{"num_hidden_layers": 11, "hidden_size": 128, "num_attention_heads": 2, "num_key_value_heads": 2, "head_dim": 64, "intermediate_size": 512, "vocab_size": 8192, "hidden_act": "squared_relu", "norm": "rmsnorm", "norm_place": "pre", "norm_eps": 1e-06, "positions": "rope", "rope_theta": 2780.0, "rope_fraction": 0.5, "qk_norm": false, "attn_scale": 0.125, "bias": "none", "tie_word_embeddings": "early", "parallel_block": false, "extras": ["local attention windows", "gated attention", "value embeddings", "hashed n-gram embeddings", "a smear gate", "short convolutions", "an embedding shortcut", "learned residual scales", "capped logits"], "init": "uniform", "init_std_qkv": 0.034, "init_std_o": 0.0, "init_std_up": 0.034, "init_std_down": 0.0, "optimizer": "adamw", "learning_rate": 0.00283, "beta1": 0.9, "beta2": 0.99, "weight_decay": 0.051, "lr_head": 0.0162, "max_grad_norm": 1.0, "warmup_steps": 599, "schedule": "wsd", "decay_fraction": 0.84, "decay_shape": "linear", "final_lr_fraction": 0.0, "batch_tokens": [8192, 16384, 24576], "max_seq_len": 4096, "doc_mask": true, "train_tokens": 117300000, "max_steps": 8048, "dataset": "wikipedia_en"}
Each number is 128 + 24 x the weight over its row's rms, rounded and kept within 0 to 255. Layers, rows and columns count from 0. Numbers have three digits each. The size before them is the row's rms in percent of the matrix's.

# k: layer 2 attention key, 128x128, rms 0.139, rows 81-127, columns 0-127
# q: layer 2 attention query, 128x128, rms 0.138, rows 82-127, columns 0-127
# v: layer 2 attention value, 128x128, rms 0.16, rows 64-69, columns 0-127
# o: layer 2 attention output (transposed), 128x128, rms 0.14, rows 64-69, columns 0-127
k81 078:115113168137131110144127131091118159151118144182081197141134126150147105097132132127140095149114113121125141149073100135145119167142132163149124150144141140103138145137107136105126140126093071107142122140120098135108135109104146119124170111136147123133130146169130072124116144154109138142076127096121159121180128131167122121139135086178134121120110141112188135134152124100101090079135
q82 116:166079070078134110119137115141176147121098114106088139123151128158092128124112163141116148137136122153149156116140104131128105105121128117131147149127144122117099149122136135115147156131129116096122130109116164123088075099119161129133116162145115141113116158117102104052147169152099138169083114112135109161136141109101141131182115107116101167060138122120105117114152105125117132108111
k82 089:175086096108106127107119109123160154113119107142064146135125098166114052147128133127099131156128139128165125154128121108177128124109095122128141157123117128104081139121118122127129117133087116164142118150104119097097096109099084127111166106138146111118110135154142131133138183171115146162098116112127118106166114136153146116134124140192133151094113141137148111095144119139090113101162
q83 096:086114074107109127094144121111105125128107170146100117157118100157146150132146138136105124127083146118148143164127158119148094158140084145131152106099099094104161078132105077111119100156130122101161153159074119134151110139104106134103172098150121169154156131119138137156095147094176122130097107101100136118135141110129121113119124129107135138113100115129152113105095114112072139135160
k83 116:083154130146102121125152145113110139143145102157092145104127128132160121137107138162125109142131149151139124160042096163138112160140166129162131102129158142125148106126136163137098153154116117083142101084124125139160142174138166083096143082108190127132064159139111073143141113119134110114122115111109173116118111126148141120141144134106111100115123128109092124137156142119122126137138
q84 111:188109107104128103153087072147154141125109086132102096143146106091107122132102164101147134135119151166146147109127092119151134093117111100121130162137137128135109125119171125126145173131107115140137106147135147115108086100107143097124140193165104142116128160114109098104151147140139155154118112103123095170145141106094129142168097116149119148066147129139083099115149145121129139114102
k84 097:219090112112111150114101109103156116105100147129106128152103116173141115138139116135082114165089114139084146115135092124151106159160093168119127147116120129151109131118125097107134124124098120154158140136129111100114103103139109144122163099153150127135130135176116098157096168137117168129076127164140129132158119114142115109121135105148115163121117128146164119122124157077103104081146
q85 087:047116106162113099093163160106093119105116138147138110128084100146150175154148120152116120139091140123142143159120126116116126138111122165165101079109102110124142100153088115084142113137171138119105122149099113144148123138116136101132150096151134085134138109104135150151108118079124080095132085128117150103147126118137115128088137121115148122151145141128195132121122105114089129157135
k85 116:057153153173124105144167139114089121164148100138113161090114133108166145129140128149141101151131150123133110135044084152124116149129152123150133118143155147110153131129125151141101119137116127123125103096114104140167159180129145098127124092121172118127097164144129084157116116132111092100125126101088177111126133123188136164112146133114120096127121109105133114138145159124126119148131
q86 100:167170191160151160117092121137096121131114148116181139143110129112125098139133115131128137116147144139092121093148112144098139104136142071101106145142126084178097116103118148111141115141109101148119143151153095109103136092148114152150130112121117163151160121105159147177126101138120141141146169158133113135116127144128119113066149128159103127152106140150064151127137161160163154121142
k86 129:188098130113160122162117109145146125119118148097151123177127160130131136086120114113125148093110092154099118118159153146113133104133112141095119188112132091114160138120163101127176097091175099108148117177140135114112105090110119160137154178134077111090165128146137145128126129137143151112109135153161120135147125155139125145130101166110126128147133099115159157144086101132118088118125
q87 100:187153109084144184131125112147141141098110135101142108172143154130113145107126131169100140095125094146138160097132185136099138158153135138109143126149120111128150117128168149135117137095096093103136134129129165085131102126087132161115112111110106173086125091125149099134133143133139156113103112170165132164141135141104115104166119140103119134102087108135097166132119095151124109084139
k87 088:166088111125117146129125122110177120128107142135076139130105135166145118133133129102109112170081107122126150155122105151148121157140118173124126144107121114118090129140114119097112144133082091118160162123124140140093088100112128109093149091163180121147103150148134106108117168158111156138065112145130124123182129105143094099146120130148144146094120131108182131120163145095106149092142
q88 098:154135122135100119161128085169130104106151111142124145119137133111165132096121145136120154143115094134138159123095157117110121105158148140098099096123118138136180151101136096112096134116099128165142163144102111088149157149118143087100157118108210128106116147157148115111137122106158140089135066135121135125146147164131156161100144161129111121121096128144140118121107119179107116089080
k88 117:209107100095108128139124116142137131143115155156117121144135133149087141126119139107111135136121104117159159146154132144138117133148089158118156123115090082122128122119102089116133137158084105151135167140129125113094090069125107145120118116136126153130140092152110148108114168130159169181090137139126114139141131116112098090146134108149147182145096148126148167134122122099092147076168
q89 100:191135119062093113143085103128154104118124104133118083143153100113171135122102155129114125118127144151135153105128148109161142088140108117130143124095132115139139097088154100138155137164106134173146131168139157097122136101140132123094154151161109149144158131121124104165156133113141156114156120070164106173122139127106127136139130118128121177056132115126099125109111138125138121103161
k89 077:176125131151100110150128140120151117129124157160120156139097144167157121101119115088120138169092128163076123112098077127144132136157131157148133150115145148149153141131141118114100121142107130129136129128166134141095167106100130117112151120140169137117097173153100073137128146164108150103089153154141173137146128126127124089149141096155112140178133114102146145139155168057134139106105
q90 075:089079101102157089118115097098138130134068110146123113139116121123066143170132137088102109132116162131166116164158102108129130109080102106136143122102136129110104122101113113143132156171123136105108097098116120164127109092110144127138108149170067082173122156088109127124125119134094113154110122113117108128127106105132127141163128122137124122130176123094129121140158118090138125162097
k90 070:135123145140134126132139139139141112137135096101159112113157134094128131142126121143134141111164166150163121110125144139119148113087131092107134114145121154147130133111161124167142095134176152158096085120153134137134143138124129143171094159101067087117133120115136134154155098154085124095194134108126119138057129127118144109115133135132114120140149111145057096106104094158163115186114
q91 109:112143138118135148139123153122145156147144132110112116146111148109114148116092136107127105114115150120115093128160110122133170183148150092132145128131168174110075102134112178133161128103091125109123123049139116115113116130110087157149153133108095113158114100155122109127111146119139116126119198132141110170081076151171120099121128117120139102151154119150121140165144170122148114158122
k91 113:129161139170170151113111174154101114139101151117170135151117170114133149135145134117153151109115141129111131117128155138110111083132164125141080126181151110149166120131132143120131145123136141102119118142126129131106146170178164163113109152135132139119149129075166147131171081092131092082141109152122076118120154131152150128127112140078109116168135129148119156108125109135165130157084
q92 098:152146081134151172109182163144123131129111155105114162122123128184141099109168136173123138104166097098121124113120168119129102172149151148138123138134124108130166132117120176118108115132157104096129123092110134130121142151114109177142123108090158202109125136168139134086112152124139148122095151159138125113114124138105095107160124144103134103142099102131103152130112114138095172098129
k92 098:100106085121101147108106133130160117091115132138059125102116117153128102154118127119133139174108118123133134185131121117141119132140137145130133111100119118103109127137124141096108159135120121080146163115103130137139064150136106091086161086150180118158076130109121147103143149144098129150101089135118112111167116128144129100161098138125128141080164136132168127094174108117106166139135
q93 111:124098160146172126092114118118097174146168097143149126116121118104140089118174116118143127136136172134147115114107093162144162101113129102123141130154129095138078102132138084090109169122089089127147174142171144127119178128129126122128111173163105160098120119107129125154122133150113147142153116145126179134119156083122145157079132099119106137124108096152104110146147157115153148122133
k93 109:114124062091103100124114102132137111136080106146111132152104123115130147108101142145102041082130114125099112129124117118124103113099089115127135142096113153136121142108086087102146125139102143134113101119134093136165114088112152126104146129131135074140170137163109114154113138122188124157085140124122085130132101142112173150137144138126137152119146111134154088149108143150100108115143
q94 109:115178112160095120144123128123103139144128106140138124104100118127104137132107132098138135125102170117116154115177111133136202138130117125113131119080147142130051143142116105158144131100120139138121078122150114128082140099099112139129105117112125137141080117106161084075151135156188106120131176119105128147118103133121141109086133114154130114120148145154102122160115147141149145184142
k94 113:100168130148171134123121101113100100115111121094153113126105120092129125106146118150119092096146147120161126114086174138152130115133138104086099148177111125128143123155124096119139127130093116168121145124127072134182101127144141136111165157143141139105183119149130091157118106099114109074151133139110130107134095114193112164111101163097092118138111102117130147146146118135141083125115
q95 107:131122157072151155094110140136150134139147166142117163154121154141123117134146115147128172098104092126094140120052119158122048158126137155127119101172120102126179123130136147092153108132107118109140164164107123160150110183095117139110142119121183102150143119111110149132128168123109140150105121148136111122116144138126109138158114090127154107129119134106135166119118129143087137110152
k95 108:147082110116129147158152083139154137174164128122110139145164139152114109119154156113113147139109083134114131126195117150099146139127113148129121119077160127100113115079126156170085112102175126113123088117159118136062128118071133143135102102125085112145103125119147135125176144139084137134113153115116125132153159138118122143119142156138139120133148104163169106152121147095127147145124
q96 105:104081132121107086111158154112163166146105107128110135110164096173157126134114110149120127144110140110146125174112108121120107128098169134169163163139113131144129142098128151115115153110144133091126143129132158138111162137122186088096130157116118134111161143126103143114125131101085156149125115087117124105130124087114099138175119155142126188104149126066165123084134156099120117117120
k96 106:123118131140123134100101128109099152116109121124146152108134123134145105153147130116109134173115150120120105124107097124165111159100118142117111139102135137138104142135145094159133136158118151180149132129166149106100175122141104119148125127104147148080092154123127054089122159113168135148146134131160128141102117133080157158085157093170108107116086126137075093117095149118164183120120
q97 107:122125126140091152138158145160109159140130121157154115115155208135136154129108111129128139126117088136088134122100121153101117145152149134119152141150142125119144130121139146088115153078123126107092127116156173116160128162123141128115100151100169142065121144155095140076132133125175118114112086163134141126157144146130127153185150155123102092089111113113171147124137131142089092104123
k97 108:165115130116124150140149127106147153139174168139111122100153094116126113170131112105159132147132122113172163143151136135154125141118125122124163103118129095111061124151122148145123150149130117144133147114138188140128110115099105123141128108136145162177139111085140138092104149136089140168116142099127148141158163102105116130074120111144179133098152168080121128072154127119112143086147
q98 113:141176148165152130109121154104131125140141096121161133094133185099117173125129147118122114122130143132160107100121090112120114106112154133126096111141113129132106134111132100118074164146094123123143187134157136134158157130134172134121099173120173139117108149116117123165124141157172136111131113124117162130105154110146174150073099113127089169135125089128086119172122161151142109154149
k98 118:113119092128094157125144111134182102106113131143111151148129109142108134088124128125131082121152146105153137148136170136143144126089133093115112160131108190111152134152087093130176080136134120116119128084089079135115114096095166126107117123109105078155173152082141098133093142113141147091131159120119117126121118113134142119153122141104146155183128117125152119093138094155107107129130
q99 102:128075127105118085139083100116143121115127142116135126112098102095122127137112174143133131140123126138158149151160118101113156086117073112123128118097116118157089129128114075140172117152133120134172119158115111118121074083169146100137159134187085097160125143121144136133143096112080124121129135074150104144126112136165131107077132130132114156115157119142119118137140122155149129171133
k99 103:135146149115140103136181117151132127138151114132153153129166135130154117120151115149093131118128121167127114088100117120126153129113130123116126165136113163144158126083147118136126088121178140141103120132139118084125191138091161144125117155100090108121133160133135086180151109124114130060151147095124171119101103136138139129149132153101093166188122097140111111165103105157147092126114
q100 123:121122095154121106122091132096099170174119143094110135118081115132090134120164154157133126156098139128153156099145096135152146111147154117147105098131130125128125109168124140142170131115143105063118127091145099146072089123113110133136140091114107127097111114109145095078107102170118129134108194090113124138102117123120131113091115138140122141117103146135121130109144154116158191140104
k100 121:107105112091110131140124063144114111120123098108124104140142129109131131108136118155083095170102128132126091090163128134118120109122103137128107133115124142120142126118143117124118150121091157159099134134116091102163088114165132133093118130125126129122128134174097120207122126092110115064145075127100135114141136146184148168120132151102109158106114127166161103157108143116129073147135
q101 103:116126134094159120125119156140168165156149122139078160136147143146113126138103118167115156114088122114123121144101066151101111170148154126149149101126126131112139163129109159119092139099079149088139181163081103119121145186085165131104119110121141147147097132154135091120104173118137142127083146120119149123123132107133127103132095119138135124131154123088164145133114145117090108093112
k101 105:138112129107146138116133071153102117166145148126140143140156112137113117112159171110093144145134108139145133133162101141157131145097115150088061127138142140100117087092117121146100137116120138169125129108200115145074176125119127136144105118115121157138119116103132111114155160092147138134119093103157099120125163140094141161142145119123150111162098127194115092161095149155142138127136
q102 096:114159166169104092134113118097111119117131122139124126139132120091103142121089111083132125153100130159109110136133064140137141100101111111150114135089144125152096181121159108142157146138141171135109070132189124126105140105106140095125147140132142113139128142103097143125119162119146107125125137128102112120162136128118171105112113088199128116125180195130135104131136130112101122160129
k102 097:161143153133171120126109133115112103141119129139186117123120131084096147110150126161148119111145145103111144070107113122121137142149080109121150160153123103143148152126137125157146111103158143149130090160108116090138142140127107166169129164153089167109186102147138107145092124137151128117170171111101128144109147121145102158096116111111117110134108119157114118115074154115149066144139
q103 089:148143134110103164126139139139091110121129134149151098158121119173129152152154132169132146125136145119130168124121208112145085107135137133148112141125118057147174112129137147105138124138121127150110129132144142140115143152153103160127141073094148155118157116107151165182144091135106131132127101117144100118104147122107101140117181139104128151111085122132114157129156123142171188130168
k103 083:114110073146062130158131126128126127123115114129110120096085154166147119125112116107099107108119092131102116134133144148099155118109137155113131162080127114113167131106164100117118121136169085108130127120179134157134115103119106113124142100142144097113096148131099136133138151157099136139120140178126178143136096118120102099117098172182136110108130126097175165110173158099095148147132
q104 107:136099112175146097110120133132125149153112103076106190081128109116145097102128128133135130140175120131139141116127139145139128107126125132097115137115109114126127149155121067122137126125157103135181154181115125138117118108143143120132143160168141144094151172162148135076166116166131136142126117152112157113172154113136174137053132101111105127118101118114121124116128108186130111119099
k104 109:120158110100128104131168145122142162114147099143108122119133090145128091139115131153107100080131134113139123156124143105150115129115124123183145106132099149147115144147123125131148146145109165131122140143064118099218147122119147122124128124105114136178182134126116117174099122117186131110123162150120153107161087108116108115142159186113112140104127147103121123108111107146094109100163
q105 071:176175132141115173131124138144093145111153137106153131138118142129161130110124117180134150105136096134101149094114187137121143133172145129118108119161104106165170117126152145113132122092117106124129144169142140084131131158137123136104142088110151165071116083138173127159162117106142142085153123156158138140123126158102128118111143148116131124103082102158109171126125132180124143095134
k105 072:096103107131109110123146111108154119133106134150087156130091120168151125128139136092109108168097107112113140156124098133144104151134121179144118151098125121108115135129101113099111144137091106125140151134113113128118114105112119117103148093163188126135111161156126107130103162134114145150054111143119156107191129123163098127135116125147140153116123131108212141145164158100090139099147
q106 114:147180106125138138102194128143147101083113120109123146152119125178098137145156148170117142125173118141133137128173156074070075089134128140119108128130116121135166117121128156124107144124159134173110139131107119115160158120164127170187110131112125129124149112107137167131144136122135129132119104143110151102144188144137122138121109134102125140168153111119103158091131108172134145119117
k106 111:125110132203133131145135133101170144126149113104106119087102150160134111103139131122155136114145124130171157172119173122108122112139164133118143126153119122097121140128143136094144107087153079110143142115121131140137097140115106102129155124107147100094092121160121140092140123184111153152135132147134127136139085117171105100131091190156128086103105106137126153118148101157125168182114
q107 107:148165143098128160122132127159142128085115145175140106162129103156085140166118107136143107115131122125115155136106108126075105165129152111142092143134112151125168111114152171088077152096121141118095123092131158112151155168149125117156131096094128159173126104093104146155091134130086137145091108127095113130108135141098114132207117138126108130143132136136127125106157135108093148129130
k107 108:121084115163104132127091097117131111107126117108117106123107125115120122140124125117131153203140107137143140122132112107139130132108106117074145156104116082117110113110129108156119082117146105151147123135128163138091099142128072120138139097147158124079088087142113133088125194181091137155117098134147124126110145125134148167100088114140189131101112108145156128096127153131129119147148
q108 100:128143109091137128173155120138155174135153105185060159096189131171136129130131125122141152124110133108141103152099150112161136138120131127136148122125116172075137128171153150136112143109136140129114141127105143132143150143115135119136114107105105140111106144174138112113137179159104149120093110125125141115137148115125148144209136100095152166144152123102157105145116089126108123105092
k108 101:118154125113119148112123157117155177134146096118109140096096107142131128147104144140127120120138159082172168132129162086149113117131153106138120087109092139120064122159093123118123125139070136153091174100106146124115134113161141145084150100074160134108109078113133144094119138171189135171108158127095118101109138102127155121121120116113114162124115136117110122121155127138118138141119
q109 098:171171124161122124131132157139133156131123117124106159152132065127126092140116141129133143109151145131136142109121090093160101103134115108142094148114095101123133117105172127156151156168171147160116086118106143129098155141139133125151116137104181158123141146102103145115121146137121150139136136111090122118094132121091161111100128117161153101134186137120054156096141153157124177131103
k109 103:096091131161137129121074119097115091072099125127123106146096116143114113103158134134133087158105146114091121138105095088114094112121120137131109161119124130126142152139148124100137109106162156153128122136090093123133121141167089141146169126157140121097149132182108115158097139150117125112127124151104128129118117131183136154105083125147114110104106098180150102079125170103141093165121
q110 077:177180112100124178104135150133116134118115129091151116133124131154136130118131129191115154086146102117098134104124194114096124150172143117127118118151113119151157103101136150116136111102131113099150140126126147097139126149126119161113122093109114180105149070144158116142142128105102152117119150168168137144116113147102100110138119146099125132137086073144090173117121119168115133094140
k110 080:099096093152121130120132117105158120112105131139083153125101123170146108135137123090106121182090115136132134154110096133149108136131139162117113135107114127122108126119125114089106136131087115116144144130116113130102103123105120093083152102155195107128079158142120096125139172162115149138057114146125138097180116128158120117140104132165129157100139138107193132133162134102098155112131
q111 103:108064100127174116114178129139117088112090134100161167115105126142105128147132151126116126135152099148128118156152144119109123125114082123108175134120143115141125154133118121165140120141137105135153125158121111143131091091132110166176145146203102116147161144160158157086176116120150102129100135133140128101155102169148117117092133134106127108140106078112127113125119085148138155138156
k111 103:143140134099145109119189166149174164160119122140131142089166131130141119154117105124100168095161133140148142157110149114153123140133161095131149141124118149126138131094115119143147090126174131092128128144105116103154151146104138115160101188121124108184130167110131132157136115109111148120166130106138142142112090129128110073164147144134124123129179139088080130108104078145121109116159
q112 108:129161153138088123158083114127097136102151089168141082151134153084118166158061131121148114116102119131097124106122118137117153098119121105121107103156136119134108130140157145088149127109078146142103115167178161109134115156139131092113117113140128092095127107072149138166144111126148105104156080134146136153152140132122170160126160125133129117091140150120161153124135153138128086127117
k112 106:157113125148144105152147123072123116164123137139175142117130103092131165110139133102121103136143137099134171110121126145130143158130121144124147125130132107127116138122105127140131088148154116181128109132152129126082164086107124186170108123133110154127178117166132069135097150143097144126095147107124154153140155102125089157059140084143165136141109120122138135119120156093120086096148
q113 100:111098127118131137149145107162167132130126138126117169117161119131156148143130115134111154125107119128162152132069161151117108217152092136145147145130102129110168157142138096175101099097166111091165135111143157157144098133147132107118141107114172117099143150159135131104093150109114144128087130133124104125141103131141121098168130135141124149111099145103164113132099100152072117093149
k113 099:132121125078115139087106103139089160130157141151110096108150088157136084163138119114122156157106156106117109153124068118156113162118151148103114101110144145151085095133142162150114183136111141139152137126141135157129170151097123134122120144145139181164098093081136148090127138093111135151130130116147143132124163122083107144158143129123136147139126138092112111125157192130134120109148
q114 080:180165169144077158134126128155101123117148135124125105128144124118186116098108106133139147113138106147070146071092133140125153135184135130125126164156135124174134104124157153114153133080146121147137135163185113084130122139137130134140147145095134183095172114156115125150127128135154159123141161170150138144136127123103104088112114122138121115116110129151100140102114145158128126090139
k114 081:104119123142119148121120138107124114129134169138113137142094128175143138125141119105124125161072104117061140130121088117145099158172132183133103128122131109136126132134121125089134151119091132118162148129113122122122128136138115111108168093158189150140110148153115098136094164127149149115067137157145147109170125122151118133113106105131121129123124143136209154138124179077103134101155
q115 097:179172139122144146107114168150155114107153151098146119118094125124137097123106129133110133129145137102088102136144098108145109088133108147108091109112106110159089110087113116083087119158082147151108169147119121108150136127173110132082135143166160195168122128127114148138109141098157135125149097155121135128118135120154092120110115148128126107120175123140112135156146179113142152149165
k115 098:106118104170123141132117132117092102102127128119081181174134132148103127113133137153146125144129114146095122104144127116135143092128156117120108167119116116116155137122126121141138088095177089101134110133110087122104115136131094133146159101139146087108135118141138126115176211159131126133100113140153096106159093154153149153124082112145156163162125128165180160104114105144097119143137
q116 092:091112139137154125115146125114143160145097137117138143123118153116074162119121128084102122149104107144144126151131092140074140174100161135149161131169113179124106131127123147130090157085146121092117141119137115144143102117100166129148080168139094098109116125101088105089126133148116120131073138147136141126158100092123101110175078113127129145141141146092159141146146115100121086147117
k116 091:141105123124179158106131125121125160135163123074121115119153085116119111172150131159135129106165140121200148143145149148163144139099108115103113114152125115117068119115107146159160133111108132144127130122135142134126112136117128110153122145096087108152124077085174142106152127134133130150153136086146094131098114112125145137076130144102136118120124138129075112141078096192152144132135
q117 095:152152111133099104110099136123096104136155114110116102140112120131134132128130147159136120125135137118117131102166146113171143051159132135121106078103135094153129113131127100099179123149126129159146138176135096095105152135172118125110164090144129156128124119140140137168147107114158123105175142103137150128119175154138152117028137125134150130102125122156116139117114164135163162138139
k117 089:123158129163099083175157097143129119137104126143146152155076155126128146058126128099114098129112128148096104090132156138102136104141146145131126156135120142133206156114147126101096096124134119136103144141125090124129135103119132152120130123118149133109132174175112100173126131148132131091098106144101173125174110155147112107159124159152115117174111109144171163146121148116118120119108
q118 101:149122118136122160115137135156133130132134178099112155140107090147134093118167114178113152124155101118132142108128179121122097132165103143134124092101095095157162125152120115120136087122155090154117135136103100115118098134181068166125174069141160175133152111147150150139119111124120140150123131128127111130143135150121088088113142149133128121132066143149128165112124121139112175104138
k118 097:098115090091086105143146113148090120147149119120075129110128121167120109136110144117109143132106085154120096155151104131144149130135115160160101142081128102091124121093154126108106157131144115105138146137131120133143118127123115085121151120164160147130087152156108160120158163142113107176095081130136147091162112141136112152130107157111160143119147139103201157158157126119091108134165
q119 092:139155141091084134134140118180124152115152115135135108150150113121185170158116119143109167113104132159136166133061153140116102123150111135126133116138107147147185115125159098136114155108089125160110166133136151104152142163107131082103145107091157097107129106087127129141107125104172141117162083105116153155105150144104138160129161143119132145125107113101125123096108145141100105092134
k119 092:141083136148119123134136100109133152162137138163132128152110137149131115119124136087110115142124152122172149143118097130155091126126129142130119152119146132119126149159131117123135141168073121197151124119171131156091154084112124119146148133120185161096103150195104117104099157124133148190109155130136142126126142101127114136093145102175130103129104143093141132149150184075124130122141
q120 076:098092129124168092137142132089158111122126141149098137136130125110113085125129137098132094145140158124159090149149109128155146146075120154124136159097157144098066154130115126168127134169145136129132092093106109155112155090110128144153100154116114107172098185165101113116107142153129128140109148119102118113128116125143149113142121102130140104152181140143113072167116113086132135158099
k120 073:132175179123153150121099159150120101111116118123160106121170155095115149122118133166158133094142128127113119113119138133097136110127112098130147102159128118141143122133121150139126126122155159115106115128135145114145126163168149147143098132116069121133150112088133166122145072115139096110193122128134090146082153127103147110169147140093108096129127114171065119120096109160164136173108
q121 101:096091127121166135073131143113133144153066138088139122142107145128105135157143117136105083115157135105131115149157137156110138153098127102139160152153141146124084134149068139104104113122111104101123154118142100151125082099150103173150134117160065134156154132114124107138142122146083107188112159138141109130140087124150090115162135120115107140135105131091135140158155117111139110141144
k121 103:150130116126125125144162157139142131118148106111106127097187125127158102157105146139138178094153131133093115142149155143142138121114156099136131119120150137143126123119168162161141141134152144093155081128153168137182128147093170115143123167125111115156106148063146143135197098124118106114139111116167126114125128136097139122128130144086135127124188115079098120149130092168145121154122
q122 076:167173123131109180125128149168095184145140142115128144111124117164145128135146092180143156092126115120100135099080141136128106151176124113126117137147100095149186117132154142134121119104126105094130126118131152124117140179118103130127147091104141182107137089113155132118122121143101160126113163125133128139086125118086108112149124156137129111136090094128102151088139163132119170079118
k122 081:085090073116104124106111099116137132121111120143098128134102113157129107137128126095100108194105125130136129144137086104151106147127112159131112153092128136105107127125130121094121130141103120148149148127110109124117111112133090108103153124158183116115090129158101124128111189138110138157075085138114118101163114127158142146116124096151134157083136145140197122135155150092084106120161
q123 097:072071120151109108135142091125149148148110107127110146083159113122097157131124137123119146157083157107155153125141143101098189141127169111134177094120130142156126152142098105113112153091126118103155121141095126116127150141121162095116132140129048116103120116120136106093169110146124119131103140120113143113169131102092141134130100131119103143145103096124179129103118122106136094117091
k123 101:143168130106109116123149130138121160163147142142137120099098089118132123141126116127119106078164163129205137134143173147167111141133128136133115109167119138132083125179144118137142157149035133168128170127174157130140140092129133122106135155096158143098117098132118121133092123096187142145151148112153123132116116107139145124099143133125116134134126141127082114165115126160123134114146
q124 121:128122102150107135144148166117101133116150142122097111119128136130161122107112142121150110120152112143137120106103150137172116123126121190164137152104155141134120154120150161176137162154163145109141075081179146158118124124091101135135128135108162138105103146184088107088141129146183136112107161115143126124105102136096125088164129116146141084095142120119110087146090120093118168133126
k124 122:129152135093143147086082158143127095125097154149135110102145117131088104137143130137107133154122120109101148111150123117143120127151100114157133091136139116135130132116107149120110134162126180137082152131133124113131101151137068165144129104141115171165149125108108155196147151097120119126144138119125102129118152121160122076159125083159108126108156176156097117107128183114144156180154
q125 070:169187126133078175131151148163089163135142136101135138115126120160150161115149104168135155113117109140114152083095145125131104134190144121144124122153128115154193104131165141139143129088141123132126139130154139119123131162123122120134159100079141158091138067115150131122139127126147146089136173110135130137093141120104123129105124153144139133132085108134112161092122160153129160094145
k125 073:102084093124110115112124103112143150133108128141100135140079117163135103130125119093096103174101131126138132139141117095148097147140121161128104160099124131105120142129127108089118142134085116148133157128109112132116124110124094117101163123148192146113103141182106116144087178111119146158079124135118135107171101128164132143117121115177130135101119148123201130126163167098091120105150
q126 101:144177126135136174116146150110088156134129112095161102138126166149114155111141136165125136107141099135119123099124164130101142128159179118160123105189143132156129098112152178109151159095126129098122108099174141113141128150117118132155092123106098129087134067128114098161151104127122126097132163174185169133130121140113108129139125125107133094115095095141113173136134118149130124112112
k126 093:153079105152158127132130109094179113124101138111100144138104115157138123133145127094104110178106124118156156145148136148134100128107129146113132136112104129097081125113122115113109131138095137174119166130136117144089096101116110136125141099137167116174133160149134089137140179157118157140075138130129127116173141114171110111092108138196142151093110169111159135115136166124107165116140
q127 115:140130109136127149120117143110103087099147140111117114141135155139169084078097145102126109112162092111093109093126154145171125132144154168125088127131147116117118157138148153090115110132142135125150134133129143096123143141124089129084165101117205161086092143197121115148140136121171127142139127170149134108138110155122126122158151105119145089080094127148135114146125112141108109101110
k127 115:123178096108122130126130159123130080082119143133113137126132122138108157144124155141145145159125101100071118154159119133125135126161115139185167089125129125157152128119067151140083154160109159082127110125115139118124103136149104132139109077148147144154128114099122136112139132120138131114107116132103127119160157121102109064147164088091167147165148157140139141124130138075109169117120
v64 081:140124131141159100168091128132107162131119138147134161121124106108143111123090100108130122086140144166123138128136065106092093139122158105156122127158151174150113162111117149119160110135155138093102133106109092158138115116113123146106119148130118124147102141142108111158144125090066124087098131128151123122129121167149161170172169127158110138059159126121096123148167107161142128110116
o64 079:042142144111098141074140116102172133100152133115161154141153122111102111123080159156179144140158126115095126098169143149116152130154132102150087125120102122142139121087163140147150124123102159150183124145140139115104130113166104104109125127104146127118123139112163131128134139088141099133161144155143131116069091122102107100130147166144128101134123098119136131158091116151111124139129
v65 084:120147141128080124116104151082147128127124150141132098126151112141146076128092158092135129136134114138068150124133089134155159135126099130169118119104084113136099144151118146055107148142163140088111157136161142107118117140108132129144177103170133121134077049143096161149129130180136117166124132141118115117117105102099132123164127098129123122131143113144140102153158134112135128137140
o65 102:146142169106113160114119070129132094169105135136137140102126135130139158127143146125124117141117118128128176186174133127141153161122175137097104068119116136103107086116086164154128123116135089153150100116119157109182119107113120176140101119109140177145089107140112134140125141123091129154123082139102112152143128089115097137105132138118141119134111128133143133167144112098144075142100
v66 095:118171156132066125127113146090130130139130114125225102121131109101110113145084132117136134105110135113126117121109157105131168101115122106146125122094135137118106119118100108076146148110148132132123119117122083118143137144128195070140128118142138097128138128137103163151130118147158119108155106131095141110113062107113148163099141150100146111137159100124121107133128127117154066152119
o66 101:127142134111134128160094080121133104149103168123092122115101097149124124175162123109146105105108113145149152152145106132148125120148149158129132123132127132149114106139147176134129107159123137162111136093127153092116158127139116148133165061077139130171095143157164121097121103137063103107158112121089138133152132125121118108117121146145095113179103112108121127088153090121173086104120
v67 097:135150137123159092147123133126132131087081136159152154118101096106150089102096123153112150098135130155098174131117115100091148130129130086142160111111134139172130131113128114117121115127179124097124097150147114119132141114095143122124088146134073115071093155131125104134171125159102119176110122164151122103129098145067142140171161117123116133113158120128094087153123091133140147127107
o67 083:101120156108104140124124102127151114093131111117138131106151094145103100122110099125145148163161133145145142104170160115105123113139167128123128149133134130175144102120141111157151123134122119088128122109127106134146127136093117157163161141129170123102151095080139177150156109162078130125153175109140116127118069182130100117087107178158166140163147170146114166125133101149141123157124
v68 096:126167145146162143132169130167111095153175152137102155118125135121126155143188118173130139141150108158131109114130097139138120163148126158112139100165108114136134138122144130155094122155094119151132140138168110134128145117156082158142145117121146162155138088090154104116146136100174138137112126135119139141156167129170123088079095101135103150177106148146146190133133112134104141120167
o68 089:124133126134159118083125154113096167146082128155180151132160161110105154132112116133155107128153139105124140165127118132150143146128136150115161096088129095121137135180146108133121134144152112075171149134126133132152104141144119134105051148153115134153100157154118141122137166101102144127118117157152131112094147114146124155153131110119125180106118129162166119137118183142073141112087
v69 152:106094141160108157148133103125159109071145139122127133144135085138120120111118124132130121146140112128118193126145126129098125152126106112094177112103124140165092147124117129154138116131125133096141125102126139150116055124074109155178148115149067077066151111132148135146121133153108117107109113175141109137118138137080145109125173083154118112090129139133119133135119125130129155121093
o69 095:116122116109137135136140145106149096070079138088131145142132157114141144135147144132150168127107107110118138149122111143114118112106118148096101137110123168145097145155109136131144115092126091092129119137080126169128129147087113103125083147140102064098158095155158123105084114138123181119121131185153110122090114110104094103157106131140169099142148121127137085175118105141123146134138